Weights of a small GPT-style language model, trained from scratch on English Wikipedia.
Training: a variant of Muon for these matrices, 93M tokens.
Each number is 500 + 40 x the weight over its row's rms, rounded and kept within 0 to 999. Layers, rows and columns count from 0. Numbers have three digits each. The size before them is the row's rms in percent of the matrix's.

# layer 2 MLP down (transposed), 384x96, rms 0.0798, rows 249-321, columns 0-95
114:485441513505514520531467568528474519552494441512465529529598437485440553542554448518492471571458465506515531524487471504416544518472536481527538476569576479475471461457460554503506450462508517413521500514421487477425525526527494510515518591535468446500485524486476477569529448530439525508
106:460560478547554583537429486445558544509457448519391571494504515526451466506471531493511535528490520508500534534479480460480522564518491563450523464456496515509455492437425537450509495483520449482486498494516569562474431459543512571544467471470449554483514561536525544516467542435487473491
101:505510446451535467486488456471553524471534512518523478494547496492484477472492507448526552555529440461449549542519436471492542494501533441546424567522482543427511462543439564487523467568512515573445495485548529511512460465450520493454611505507516434444495476468455474519564598515516463505
098:534510557536468523577452460484516512539511477515524457491486528473558475472519465581440495479471506466483454454474494575485509483489530538521536487517498521555513473419477485545520498473476467503541439480574495508452536502505450557529544439467579536463537446533501455570554365474540455452
110:564532500514488544501461513486515500469515490520504613568486528470478487528506468496538504514460469503529443464448518510486508549551575488509500518538495549420526477530517480491544484530541542517494405515451483543590444531482468445570510436549472495413406466472502457491445520428569498514
098:478492486608440461491470484534537493471522480513491476500445460475475583512526503555521493521509511547569458493444493473455427534470454467439445484516476456521518486556520471487473484474539545496541505473438572439528446525504550526530574475521470512544448581512577479577449512508581462478
101:496531469408536526626486447508487499506470495537514574430533536525479529495572502475493416500497520515532492454516531562489486473470518538510477512481462555535476482482501451533501528428483473491555548568423496523486522461519487557491472493507416452495524480430495528581439560479479453567
108:498565525440501519451472559550444520478478524514536529541534524440533534474516510457502524547528530452537496593536511541391468413498469596466471530507526495475485467462534552425504472537526494555497500556528442461460493501485478511489496437501468408465431512503528455461568521530534519501
099:474482505477523519437430523476498573489610484502548496483521422444532527523474492478436498498492456406466497492464497495555458460425508524584526502545489474490495502557479471526480493550525504593488519496452499479503496534448533529498533530478587520462556494584517432452447447468508542545
097:513527521520558510448543515435469467515534516503511495496459537541462536459502447477435494474470506531493526442516501503515604502519506450501453514462592483552499541506554447418489535503479474546488489518538446503425521581550500434496488536553500576559506434494445509445507535470406486563
097:547503517382523578510530474543506557463483490487515501485491534523480473474446429519451461536519550515439453517415468510533510534530511551485507422523532403524552495516499496548537515468530407468505507527473419519574458517442492482522494495518564504430531521503499466558497459537449552524
094:422483488525539473541478490530557496522555429538525503444554513547506488479485580486484452504522580473544487520498579540434454540501567460422423484564529512482479474531540569489445505459574454457490502476485486465553486517438497522557489455467487477519462457482536484500539429447508550538
101:564470525561468445541500449479505427399461466496434495477449484480505461555550518504500544569497526528512487575480460503511501492505482496484451552548545497465552492569498468493582546498514519546520554493571500486446482507525504488497430447573406507462509555509455479504430446538473546491
099:507552493512445508530497536487610424547500552516517459490553506480544504536523506551523528522409519481579471516513561499421476531494510537433463496493441436450505453464469460438448497526566478564517491592519500473439562472517537530471471480485464496508507457528529489513536404477469484508
099:496482533515507495587496467487550458510481473511439509535530511512586448466487523562493534481612520485539464549509486485444542499483455527526516496440465535505491430377503523532509427504503503456468395446500448464522452507539514494529525553520570490566547494520529458441456539522500478493
090:510464444565559494551572492477486441469477469526440508465420509537557519537599528469563523530501495526489430488480561498471495515479452542534483560491431581470519465441499500479463532438458456496465505515556468549513497536523499458508499517524517487524511549544429500417491572465456557465
104:542490572423458560548453486461514517507459577544527558555484425503477558534474479467544497491522487501454448466564543544436496557548534424524491449476459470425506527484484530469474527454502476452521485463496515485583558515495496537566560549475455423519501526529487476515487530557455481470
099:471477555541490474538491520514482493454479428475503436523560507550494496481503480469424484516516488493474454515465553538599450497469440487482512467479514538624578581529473529566470562484501486537470401473505441423528470488478499510493461496496466549512584546480458493486521536486462550488
089:483564508510492485457466506504465470396508438515489509502469492534506495429537520503553472496457484475468463519458523522486489493496534603595479461497501543549505576472550468498484503476505505559483536471507527383581527479538548564503480533476569483576535476490448526459530542436499470427
097:530532515468554492482506519537461475449538527475449544410557438575524482495471517515512434435580498535507497486519550503452494503469480475474634528494530479482503523450364520514521458533524515500476523465472470555486465496453505517468527514435536516486542516484472556553451494541452569507
101:457472488487485527573521465505507554505531513544499490497453477529426545483506501472592595567558450545455555452450456574514541499422433494537529516521486509568500580545464443508558521473510468472502461462507500441543483447525497459436489451505529528460550479550433462476490472510466510502
100:431561504503527484562464565550541441453493476552488555515526528524518504435467509484469529486523525570502442553523449430555478512496477534498530452425495490540472568497501525514410480437581485493462468536485506486450575440468475499505509432525441459559489543438509536507467511532518539560
092:460495487503497521468435520493553531530519515478467450547544485490478462495563522556543497457430519500507485559463489563454476534521553535502497561559490462454473410516435492502530465495467541481434464521574466500478437497530577473520493500486481571532405421480514533534477573597519474491
101:529497439507468525464483509505524492561540493565378488459488522502529567538497428454521483453431518487569526469486491541434541485521525552496509505517500537487469555501511438547514449506455499483429481496599451504434427509513474498508501527517502537556455527489443584471531453535548479573
105:471475478477444511458510489491481526542509399535533509533510443499518428413506393488483546617521552559561462537482465507538480470575520557483433504535497526525538510507487508578443457448548481510564532525533534463491431483434463487533526462506438538500517492531525487509508523506493487476
098:461483467540496472434485540459508446522433425482443538493534438467552557539542482467525479540459504563528452521527413464552570599487443539562464465499551524529555476516526444469516526469512493489568458533534470533502432462569453548511542482498492491498491442475472475496564517482504532496
099:471496461589541513485432543501443529473552443494518455449498525500540494491448530486522552566550474436512430407548508499560527485456492456491515490505578487511473556534513510537414505494492528465552492439480565534470514505463478501516446400469513468467502510513581499545437504532524506567
093:475528579441426513506458497473474561577470502466520534511488514554490546516468522443498507508457450501593492527466481454442449534445537523469608551560520512448499523459516487575557503473480502415501482515559484559470486445501526498489471457467434446452514514536528578507509488557478495504
099:528478491438594466458516498492489495518442444538463538451561564447477458459518535564535509521470508437509491470480488531540570525521488570469404522483542522504509527538464461441537493546534437571482476482511461509491476551485445492508492454583553526490546443485490488527513480522437398532
104:467503476513471568560463476518498508503543506454525471521469501477517462512501517413502562498594517524499576514512448497535503570535447559448419534450414506499510535568453512563521531600414499435479511497509541485493482510491476476431529486490459523467515521473556496528446462415486529483
102:452466575536586490508526496544528549435512463519585486558430569503531469456533502445467512532566430491430552437475501525481502481451522559521554464523503532509389494475512500489550542518478488481477546471515518533469487522491451523466544472464541516533457508481503422471485421516470489436
096:495468451491495486558478498482520498467518455506453468541468507578526477492475528564462521534515580443491521471490499507436541524437430493450495509439510452467489581483485517517503483511555568492463418505449503472531548556478536492524600519449562523531527454511427543523494374521540513520
095:529425503480522523455527460494491493460482542596530546536466496489493526488499487523553492483502520528520592549485510527455525473457512408437551504536520525522538542477468513506538438520520473495483560523434463430449543554412504440476517524514618472498487564462493466427478492524527455443
100:571515437518481571481601550484536518532515502507479482540507541517528485467385527539507505464527474529510496438464486455481436505429474454497516466535478490544419478506507495524511569459556529515460481454548509526489484485515431470437576495603510495574561531493485509488481424470488481526
104:467477604531490446578450497492485499507527477468502460492524563478568490494521433515420473479557457512480488486468510525522565530547510504469480490564481435500487489461434476525489538536442574513537511543429486563492527420545462510578566488488526557537506472482515463452484435454571513486
100:541539560532515472474493515539536443542498441474479440474561557489502507527471552488443481535473436500550494536512536456569536504531428467484491479497557497499584515524529475499541484434488419505507467574396510468577498438514485540470565458473492506504558555503459482465485441451451507549
102:454489520542504475450568457457488507539555491486484475510506509508420538535505553536475519477467502477552515503520543469548455419475468592502465541519471523531518524513550449501535468421531497483447572542542442495530514455484549523422510439411426503528491454453576503508477573459549478485
103:469509535561503496536520511478517495477521504458556485464580548467530519495495428434545564515469522575490428513462465525430564469434531451456423444473524565509533484487617524480468562550472548491453537515480535478465500462484445486485531478506534506496480482465435494527499516460538586463
105:495438543528587524485529541441515478502516505482515538533465497421430474553511552534513530499524491468438439435520503501523551493562442556475546501555496495477482439425553428529436420569547455524582513532457498525513484522505424515537483453488535500488512492469568488442532501483459487486
095:490501485514496483480451600478514431430418490563467470529508538483479460563451440526452545496470499512490455552474548533451526465532475503476544492520504506400515478482477495492506463534556511544488480541545456486459521598559478494503503570531559553479546450399489559516476507482555501541
096:465458546483509474457531495483511538466497512468482547475555445454568501429546486528457527485451476522473422500413518510589485553412426512562545479394501554536532523541483466489479501498499440511487463463523501549463482557545561517497462514502529512566580522513525490488545510436474537524
092:467531463516548560495512441436498411481464401472493543535504496506509468473490535511573462526505456514476535418558463481477521443498550541500554507543550486521541587465503438521534533560476598470499414495428551506520484440462523511556552510491515470499489486477536500420490475508491502472
099:540426446591471468527453399447549473513521531531521487482492507457550508496493506520400490437528419497502507510523525455511541495449467483504534576495531482490474460455476513499529463560467465547503483518550524486548583507545490481522422447531516457469494566544502482515463553577569471498
107:569483507431564484557505465487556539495495528536472524475558412556503499498542480478536446487488534530627516469499449498536518566538500397546440497503424428542530505420493476520424487509491551490522519505494525508504513488499500494551492518521493500469469480472478444467451597510469486449
092:486465447463464451415486485457426480465473455496566513490452564482480425497555484511467481447466502457527436532517494543444535471533526507490490563567543446587527506540497448512542425536533518438496487580532468462555500476494569589553449506492479514536552521537501534512519499511481512537
101:523521495502422515540554482418547509492460478413499459504541493477511541501551515509422512513490445573510464359477545516413504510458497501401475548495529474528516492528451542518470483500536545478552575501470499502553472482502532530487571484465525483464486537533432496525488525476528572520
101:470517518482497519517529442510566487543549454556424521464510475560535557481505478549480473448521421450537488422429575519490501518433551455568441541510472491520448502434504568446538454511485497544479546531533481533580528552536523476544489497465536552453493463515519431491449499456478491489
111:482490502478500511504435463570535450598468593487466509479517503543516469523466475534472459455481453506559543541527487488513482510508483460506606456514520477422523469432548522543543523543498535478435512405494486478572496504468482451504506481548491504496457504543409491462513486462579575551
111:499493549500445475480496554477554576530477547598366459502531500508469600478544454515499485521513541496477504510493466526516544553529546542553462475464462505448512515479466518438417480461524516502496484510488405468480524449461483508512562548556522471504422564526466496549453506521496518500
109:446504517492502487500539455495547546516478511447526487531514422469438550559458458478422484503546538502427517550553456488547531550487474502535555529593542435459520485566495437514450475457493555490478495543559409491480456548486457520533518428532460518502440461533513500540497553560533476488
102:555467562492396528491528492573507484447496526506554447494528476461424511500532549465492540536472488478483519448426537512508575549494468518450525462496547498487553426534447505458500495488468510480614531436524494474494501530537477521548481530450562502521491519499542505451518378469478479557
096:446433450509464501414450434515589484499547466511551474525410536499538535544507578498460528507453447472454565552529513516500544534460462518460505535513473499593497519484436508550462524498494560549512533553485550487521510480559532499504444538483491529460500489438430454542455498549515465465
107:462520471478490559486459507545583485539532480533504483508491530459509447491469495552511467497518506484529467607472481411531550510533445498420489567554564476488473509532468582448482483508519556568463553481438522450459502501464504498458504442461531534488492417450471548531518548416552527502
107:487439461505446477438546551464472496548516569541541472502546450578479538450465527395531493462505538479467460479494423514449496517444461447511471516546580537469523468552546533544454488509432521503424517460488573529496515484560524446543523528539510504515537493424469477549538487520519526530
098:520563521517484425527482449526513548559428496503564504491512434575487501499522523470495438535498557479530503497479454551438495472538539472499464514388474527434510486488423389494573496494524483506492567477496494525494500494485505561553579537479562547496457479544474482481516435501502453563
096:510525468523491530481456555474434535470578520456482525454513491521486501554443456513506505525501531490504489496452497491482483502514462485511510490515506448504439495587490583508543534460544499498485619561473496465512534499555533451474415438543532518513543506494443462576370470469487569440
109:501497466579492445421483567488485458514494559542530558429483506511508468506450563505524429369519454486528443497463533446563546528517430512504523496551530482562493472484557428484462511441490441494507521518558518457541496456466473511503561500492488498525530493491510443544505545515529460574
101:503470596427398534410514486468493510605440533515527459499455486478530488461539508490540460535450495469424517519499480529450423492523558538490447535490572534532518478496472490441510453515471473494484442514541509475474533509463545511562543520532527451471492483491462579518564558527525465512
107:494477455439493469480526422458432511439507467475511492477484540449490480497487584463461522518512537524434498435511524434442479479465496553481459532470496535581553559471426559481525547536534516467482519556455499493487559518538527519499512516550465466506489550565585483504619485489454546530
103:475520543449474447459564475426458450549462502507471514501501509570553532439463521503533477513483509480467494562561532450479505521523530518525532531480491472518421513566506479550526487469483510455543430425549444491496501476500458540551547551597464472524567544512487485425493394517504552468
109:471492523519526480542562577507468456543455483550496543451475528457494510522475482527477525428453461497521465463578445461506513588521432506529524484493456521477516500516557473526424456507538513554423477528521533478450491490534435555483495418524439535551482530528559521495447570512448453582
105:482473449502518492467488553481521449560501444513501460495438498437492526532497532513509520496448452514500527488540467531514470442422444497407490488465486503550507544541589522467536508565465496522492551474530451506461518503566520467507408561556520603517529438483435487482521493600561502521
098:445581452457474437527448510496491436486573500457533500530478501458562573454448507415486490495532559477487533503489493435498467575480494470444540530426473527509501506587559480526477513487512532511504428501510562528574465434558527538500567511516513552537471498545462507429514502470466488536
103:497493520461517521566520477547494476490538542483566520556469476524478488534471543512520514478464473475523502518467557480467476525460540495517528525522524447492522477521560515412576454497461496435536468494547480433558507527522484479517488507538560392419567560540417494424507417426453472534
114:541500446441531527552546487602496482520458506518403535523462473425531561485515576483518512461516453553475535617489473514450525523456479482505470498441478498592525487569556451483528472503502489531462464549484552444477514519452519498437459508518438509482472516513547494505451491506447561494
104:528547500543510439396496477479517532465441556467518447558509475484543519574529477431558548507547495506454541569563477499438497539462542484458514457517521555503504554507465518406456517536490543440504509493439506535489519447509494529592498490482509477429485479463474518524418454560504543499
092:467527500505529508462552476449500548566487529425499442506481573500460457560461438489536634478496462504563516527508463531468520509519482525454458447487527491444484525564475556431479535470488470484484501506533464579468482479526497558516572489503476553447524406538539578480488470469484469520
094:537481566468470558555427439541547447508554465525478476529469488510548520510482508483491538527466541480499478533481481557532505518449515454556483499479572448489425509447439586408442519542486474456453502529481468531534532456543523573444540428558478509517541480459497529488491548488559509436
103:450510509428519461546514501417529500496542519560512515533525508581565543512472506434473467507473490533471494475543461584444528481484492536555521503417518487485477459450571488462408497586541475460480478447489448515443524468521458542567520456471454557516498491500493474512535506544519461596
096:475516495546566484511561584474489486432466489429553505510509502525513495506533460486450514539499476418437524479519507481491479566444430501499435489482506516508492457513495592538493555595460529452410528456576445501555529528516469523561557498489484461487452428477548505437487494528546499501
102:509506519528488494560501433454556531520498522536412546532432460536551498519508508449485471581452443489526542540434523513545480602464587440511463479492516484540528445573448490471537451484467546502510501480524469488433468507484498489561451508507457566562433491455459533533464507484546461500
098:432568521518523495484512467444454534493429590586510507465471445506513516486505478507558489485501457553436415537550481537429432433519494546523475519495524507515484501436538463546538482506572480503499435495506526517440478579534520546615488446545469516552483499484512479522465474539492512503
098:470478481530412522438506512560452487507481492537469512544501455501464541460490543503553432481481501485487496546525518426549587528527572498511438497523500547481486492494557533534538534538569463462474416545531571420566514507523503460481533489502496435448453443508575480473467507430532459449
# layer 2 MLP up, 384x96, rms 0.0931, rows 250-321, columns 0-95
114:520429494469452519482489496544476533446508509559466499515492557503501536528555473446467510403467538510505536476436539450504397453557508478454558512514487546468471452518496479426449492527486572462496430473565526531438515508522540527447531453537507515554493497430532453492545549578512441478
103:448419450492525491479480503537399535498535564480443512468516511527484467514515485500485545560524461569502540525506559490557506481494471431497431483505427600506523513521507477445537511441518514462524533602515467563556528467464509537453490480426507419467539521493448461530529502487495499426
107:527501523540492582477405508478516526513532478469559525527464507528527484517538464480440402513542594507528478532451521495568430561479531543566540449465513444497545524536479507551480535538551512450527526508539504516461458512517508432478589549571518486518458517513533524545505429559500537516
113:435493498529503496481579519530440582439508460507567411540488541496511520451497480554485465541523440497509476520529506557471544472466468535518505520568524492566468583470522465500514498496521456543500505486561545535490498535487514557420489535411565493444552427448480503571465528500483521437
091:518425493476474559505500518514497601545440506457513512523433543519468441501524496481499452497540546480416471496558497440509489406531482435555502469495486470507477447474477494532505441530424457519495536478524491562442539402421563525497491485534581461429464525495501507499456504481486539518
093:443518472429489498464475499505481502531448458543483514445546527467583515477519470448513559428516460479464458473522412481568535490453446523528596527457564513458474491503567523495488477519538532560496541532450502526527521444550542417531528559523502503542405490494499465517443531449506461465
112:568529497515441533539413621460519454515503561461441450529486495468597526475524455486477491440590466430479530535578502469499485490510437492509505404522465522523479537426485489482503486583497495522522447532456487503557479487506536515500493473520492498510538460506463473516479572540500493455
105:521522481551514420476514521433510501511455515537553474470499530514524476492548555507524483476510409533480544496505473487526535510508515408499492581497537551553532477533474407466550469413374487478554435543480590460524578538526555489457483480484515489542509486469496536449490498520486477479
097:531468563451471541527459483467522508487470505504516421524536567524469492524452554540506575443509474541500494537507473533490448495535406423520465545531485489545491553471505491477558562452526506522507485477471506507480409469450511482466458497493482511424500476595490460618507543475483479411
104:485440523481470442496472499516559486477498502553447521518462533474511557562557436528565535444493436472557495499580546472495530458430463452530528609515523524455471505510507427519483483478497549559508486511486516482464577552567496423493489502487519439570491461520491493445469517422548480509
095:541521508429422509477558459470518451551393532436507493600501462452459519454498493545544530467446461525496518513471533521534499475557515520490609561517470518490554559475550491454453523559553515460522492481565532470436539400538517493506435514490533510485520510502484485510469456493504493492
093:464519571506487473451449549462501503436504482590553537456491478474544480561479467521502454471537533540524471509527532497502514568518494527506447563543427514516502444463502437518532501470591436549544517585484484459517569460580561530517504466526545469455498432468536438544509474465501457514
101:556532494512483517441547493535525457523538521436525439486451462505471495541538534498551457540526520535522560451501450453527519476518528499455428461503483491554530505540488505541529509476481503479552502518551568533420533624505514486506578560435554468529452507476435518507556504397533487453
100:498484437484549485522540476419480525526518458545551447509476486437461488568481483446421497512459493502488495538445485494509464505489497519460501473504526440529505524509500472455415550436504604490523553475625541478563537510537487441566550457511481456475482495456518505453570561502548488468
092:566531429486435470541428540523483489448532499587535512539539500489465460497418472555541464477452493428512454478522500575496491450506531474530554423478507455517531531521526453483450520531560582506518567488499461452473549447467553520535491461513471535420519473473531521518484567512525524553
092:518580415484568459494495468527496542432475531527481511527507554539546413532474522473580430450491525485466476467509516404559582481500567497534529470498492522495508506487464513484622539496547513522488446487510442556473483523486475498494516487480493509497544526549452457499432404526509506520
104:462493532473536448454514481465437474477464449507507511506415568500502459525502423505504510502502566457532557472418452467535504455530496540562512504536419494463515480477468570496435494556557497424460548516488498545456533440438503511519537417476463586472491476496537442519418496500496485477
091:526517469526464460509445514528475426502477425515472493513435503517526467481558491487492498515529465525452471502483538493509524436641482545521552470480489547504476542473411541478426529511439565473469568437447495528556511524485467504540578550569454494527462514560517525470504462516478547551
102:459541489533483552407612480561438545471513542538501479494459543522464483547499479461461516502520504528470407535521453426478485467520474506446493509502518535529468519511540568470529533515553457539451452512524485552477479456484468546513482453551528473570462496406490483415496564478491460449
103:504461499568482540438471521501521455503502537522534525454486426500572520522527456448463476550538548407496459512438589482534546520592519528461478483537536461538498432496554521504497476582499518531537485492528499462492450447462524552510575498531496495471446497580488546492535491581572504477
093:459522454524530496490569543515555434584456511538558498515505517519533481469439501500452529528530492452448509508512429442511538485557547516542556413572438475485424571506491537491552501499538507452472496467512471599422489478471526507556496483488504531534477529484520421501459518435552484472
090:385474532472487385453478537414479470466489481512494470459476542498454453447557512476561528484529521455484538437559497575542484474476526440551465523460525448456489471474442521549550510483471508468559460487524537509420489505493487528448508521518510465499537460502531577474543568491524489546
102:544410500531532438514521465498529487550522543490467444430531547477453540500612543510532521562593515542497517569494482554467550520515515497503469536521405500482545466502524532528488541451461485566466525503475495454466464551455445464507509441459501536528514439557512453526497455423507523488
106:464434554551514450439538532466445591509505457498521482456478495507488448434497442566407510566502475513454502515544538565490565434539537529526482521557549491514427589534583495544573448504559457463503500512534486490556462522493460491495495456524544518497484519493534461486485489481481522468
104:439523434459491500454470450526477491480430447492514497478487456615471507467493478495476485514493420523494517471559481536479471533569530525490525520510543531539479533515510468427558557506497537576545517423526443434500512564500517498501484520495477481462472546452561521423489505496431382465
099:533494544460539455557497466515513520562535558524432513499446475484495506410532506433498431523470527541480578501535568429567529518538466506527513536537545459523473493497525496487491455468480533484521630494512475490455518520469540460462498502498558520547606568512470467529493501426454466486
086:486531533557477549488443531462534491557437493451517454493472540438492477528454507418537480509607489480524529476538516520511482466507549500482495586453492508539520492470537539513551498485465528579481456491408531489479491518521505462597463455572513568457475487472522558461410558530540480495
099:513439476511517518523494449501496575445533492506528475490442496528525578499580426428484528483509490505521452447542506537553476497470466409541653501523506467530486504563527436481455505479521510417483475493523556462506456488490477525481500460467526538476512551530461498480468469502541553412
105:469470471517493521531493517538495489552501491516499544491511477568556448508580429457547533500582554502532536524493564493495545544543498489478497595538502541528526497486473485504497478571516543502584552545479466505587542590468557494456542431490461493431477557559430536524484467487482543535
100:592496507460481526505457493458445451537435513519482435476525402486498457532510412537535537497489504496499466526503478521530520471513491465520475510518450434546605518488472411421476566478481576526522467478516509506507552508532509478498521415537566491462459457493472534483429519544576475502
097:465531495490566467488535480479461535407498568415479496478474511539578487441474498472487557507492496520526483471488501533448559515534492479506535470534466450487453447430511468527500550471494505564550516483566568527476507527505527562436600519590516472440513476476563461535434440472530489521
094:544514517520482488506460529453468504540481510484466562487535540455479563498458457521484561426523430600519413464445423434555529540464490469539488492482427479456541504440479489507458542511467539439517408558488583501455453444520462526507509501489517544518513451528540510503498481554536533493
100:473460518498501499496459506498422475495460487529511463513438522482476597478544502489489441562495456531471534529477563532441464519538521546526554515519431529535457442456472464497524449552445493508489486504524524484523566528512517461557504463399463539476472401496505549540425613542532486492
110:473541520422458486465474468467509517501536522508534475502414508575447486458562496506523494488495545517497558450422452599495468533463539544486565476486507567495496572503544486485547477446561482448493443515539477460546514534491571490426423528545500495488499494524472563552568480468498435476
098:445555471434537517507545478437458550515464485504496507475484565459466554546460463473510501513531534485528553606485473509535444490514512524511609474467453507469522491528491449430544482502487544577503436502502568478499538413566547493547528432540508577531505502417496455491504516513487526495
100:502555446457454522519512496523474544498431573500546435455553507457566442537512457469528528503497540529471484429435416570435484498445494472577487485475466540484460483505469489509530509467478563474567497496458542518451471520544525469521553544576504566477518461509535550418463463547517506493
098:587504524468436501498521508480465469509481468526488476480558512408492457512486464477441492554457430511523465564499500521478553573468519482584480485495464493533479536462461483487508527532585527544513490554497559452485482464477509545553515474532447420506576523409539584578480485444497484504
114:506521446440490439542536518518425501484529536529474509470458508543503545509556464440526553521495510616533447448529497477462441528395545479514501542503534552532487509489496437527509540484509532424473508522599437541472506440489537523512465514502490494477548570412542491482517474482549528549
097:483492595537547505504426486446525471484553477508490431479552484424511427507455569533490470466527498551525568493505551404496511487453520504586491491486478553546515496555485440488487528445451538479487565551529475522464483502451459469500474467515479479550558522538523481462515479514499624508
095:463459450541487490464510534443485387422500498568562523465458502527502532510470511517533550485491503521500532442537500475448550523574584479475497495489468494569434557520518452534520484521456474553515530492549423447446497492485513529470487518488500559439479547508452510455514577578542426503
098:485449441539529474588480509556490512555524458563530530480487477517518519555479588508490546447533463500515471488513550506544507544504417545434454509526467515572468478431483532483568484445524515458471501514468485541517498584421458485518540547525440475488483501518420474493579472554427491505
104:579516520481472503503529503521411585530454488403470442522529505491556506492493502514541537533487561469500487427498460509456520558409571475517529454534553476506479492513499423486543466511498558515538492492527467597532469543488516511463533600515509473577502552509467482551452499499449528529
100:554528529498497487520489551545513459447540556473492482530480491439461497420441519523456583468506503438535500523474535489489486558435466538432519471523555530437450416579556570478490519523523497495462565504495456484528457531465555406439518514484458544493503506477558507477483568445486456478
095:505483496493437505485494517455563468481535470459473524534485535444463391535470474499526525539474560584532535487603472504514486471462509491541515467467475523413544473564485504570544510463500489513508535416540545487491428498520484443481553457503495420542554557478572500512555498517506521572
101:552439470460502485516440455394491521482535560506449513515415484443513537425487451546484577524490482410472427519548502572511508536532544478516511445513465477514507587484525423483543520531546533489524503525539461459547530481546476544523491494497491498553476521510555495486463502514459590541
099:502457414492436579481487548519482582497397490515546487467488546522495512550478516508485508563472435454429471525535461530498479439448523483471556547533461500484440489566521515491475506498475498498477475514590534542444519450439595547513473537555525505513502479474465577522447503487559507508
107:483551531462539523407508582540475535492476458533475521504522500454493518582415490449468536455533512451535502479525582531488525505547508521555477527505574508571469508569498445438502462509448515540553448507492459447509497446560505433553473491527434499537519457500501496491487485575506591492
110:540462537516477533470452497554431447428509464475539484493466536453536464507496510544460456541502490481464510495531506472486492474419474543481549490499516482499458542457535557571508556577500507504540438500458551511558466487475550538506523468417499462481531377442500468582464537533555454556
115:522544467545541548483446502554522441482439504495527511470485499427534473457533475532467464577494487467412519489515505479529525516510421474436536438537600483494479516462477451564481563479515466499491457516527504472511494441515572479527457587506505455462516486478461476495566576575564458466
098:465544481465453509537462556468472512581563467516501561473491507517596491465523514461484442512520501450496483474487505384492393466486572542471498509515427475471408451493477481476510553478529488534518523487552467498480571490454569501570497568538534478497560494485511541503508490493521518575
101:568492466509441453502528510480435448525432481471455483566408568501543454465611503501513532503455518532426509507455474483541460500546502516532512531476529431476500434562519533483465508534467472504477540505513504551531527541528490474494507513519457486550509508549453591551546420489445480571
103:444528572559467511476504505509498493588540459499518502386440466506520536495534509567492472474561561472555502488537559452492536464417504500505467513511494508561442521464576573511531544450533471477502490588477545502525488573456527491536453428457509514520507498557489525469548497474443471525
101:519418489533524504524447460554513556497456472559434441523532526489464458474574502481428513524541504503590455561503560502474527473510453436505496535506443483451462485482507499522499503539501501559526559512445401534553461470531468543504482549472418475531461512550501507564444467506418530503
100:445498543482470441474525546501458423500496540436521502436522568508545531506488444506540430506500520498534534512578466492445453534476527556479486570569541584539499480551529486441559463481549465529548483468516469577523466514480538469464428481495535447546488509426483499553551502525502454444
091:534507507599492518460497497426553443455470578560495469527464481500529551537520495500450528490549514511555490485509497453560507469451529455523487498510567450460476457511527460546493503505426555502530513510458536538524531496506473589517485599434456504492511568408521545431543483534480566491
098:500500547514484590379543467494476493531557448557447521489476511536429529499566491449476479538531588515478457595470519524478450554462454487457502514510549531514509483454480530503456531486531548516485472468470457450520525478540569444484591510489445463461457507515518524487535529527436506448
097:499472509480495560508509481494498517487449456569500544518435515497390517524573528541480510522524533438464493465468509456465525442452499468542479443559589451486494510542554546487411521455489570516470484490524457549414530505510461545521494399498467440530450553516546552489511532468482474501
108:474477535505433467517426494522410530515507444517490546566558497515508483472488492541516519524517525490484515463391473496545495500502597459489552431567517532416461394524578482474541464468493517451530486508481593484480474519461443502451471489457571523481466475473520468523508500501540542516
099:548508479576475503482469483470541497515503518585495467506519492458461549524524518523465510479496481529556500423477478554513534558462488425518515498540509514464567474526497533537524443521577504418453569555470538500510521454510496386445552505430522449503459455539550523607458485494550520501
104:515571446512460478516448467540448513430515523475483473498526548467506496553545481453582483556562552512526522505372536539528535535461478517435486523501550529499480473403486503462508507521475499454526527458582520451531476490453514481484480502527468504465575457458436530442474520564567498460
113:532484454461406500498504477512516455536531514470507487444475561561465522492531549520456495485536529499506473527490490568563530564489497513490529533465547455445468454447538530516535540480475454488531447558509603445540454518453461557442478475471502486476428519523540517465492448570477573395
094:510517490464469516488511482493546484582473557530498491448589532496451511516487530507541537533494430485489427533474453490492578455541449506492478435595496452516473435450464525518499492504453436455435509515521530562453508464500484419489455450509442460471524472493552458583442513562485478448
109:448484487568477565470554489519515538481460509515468422495459453462521488464474460503484516448562495541511505524519405530465559534450545479518476425524395492480505520455519501510443556478524489545508560568542545516479512521453582562482485581540476563508513475458451494472480541478488428468
111:481459530460506482478489498475468582459487544517463505547426483480530595501554477451480492458516473538475516580536523465558597529490533600490489553539573484518414514462557482520505503592527515486504443552517498523492559493511504481497556501413464500496453462500543439537515475541512519510
095:462451591558513565482482516538502474514509485504492480426472575493516430386454517495450482471555508455508502504567541424533467514469416500502497548510524540482531555471504450510499474494458475507525457514464453455535496554594446494424523559492500506527535496489564524494444457531532546525
101:532496403499462451496447518548483548557557502542527480476497509506562533462478447519398548477436476558544463512536560446475475537496510524452500496497478536500406411491531540455514487423555542436485430478512493537541521539503488447509499439473529522470515526457496475512479465555528570508
093:501514485546520469510435531540469473470523566453520559457469451438461602557507478523494455466494548504485526482472527442486535462469464507447539500572507472447498395553552576498520554559456423520525528538513462504503419499574483509555485473472490509528545519516476480470491447540431501515
095:423516413536562469462492589511478547535467497503477476529480442476543447540472564478454533434512495563469516434493478444500522486513420502491540535513503475556514529469506514524573519474505464450502543465496464548465559547563408538489511477513505478508482594522439469508521503424472454521
099:558521505516501530582438423584498479530485577528457494524522452459500542584474436534532544463510505522507518549418468516546512472468581478464530570503450541479522471488591486566524484488517512499553488538507469489508531559531563496500556442472511571521468546522438551536478479497515500481
095:536551521510526486471478520497496553496495502533514550506479469484561474529511519577456516494567481535500498439605474464503482464376444535563467529532499570516453470464479473564501528459472463511490489471479549508455443452580473533531460489513504456444450402460496537454511533441526476447
102:545466475491485426507515566469464593515474479511507523484509484462411445562537513541453471581497503467487519487479478474469498514481493518505470539486504487547509541538464458542486574469454577541481440576448484610486446495510480550502483475494457435472441546434569488573463523503490466505
095:589497462534472423501506468519507428460598488478506521519483551481499472529556483456532453502501460558547522542472449514500477483455503439512562512496527536462560543493479537428524518498383468532498529494465459565476505422446500435512554551480563526482541521481538505539501462570482524537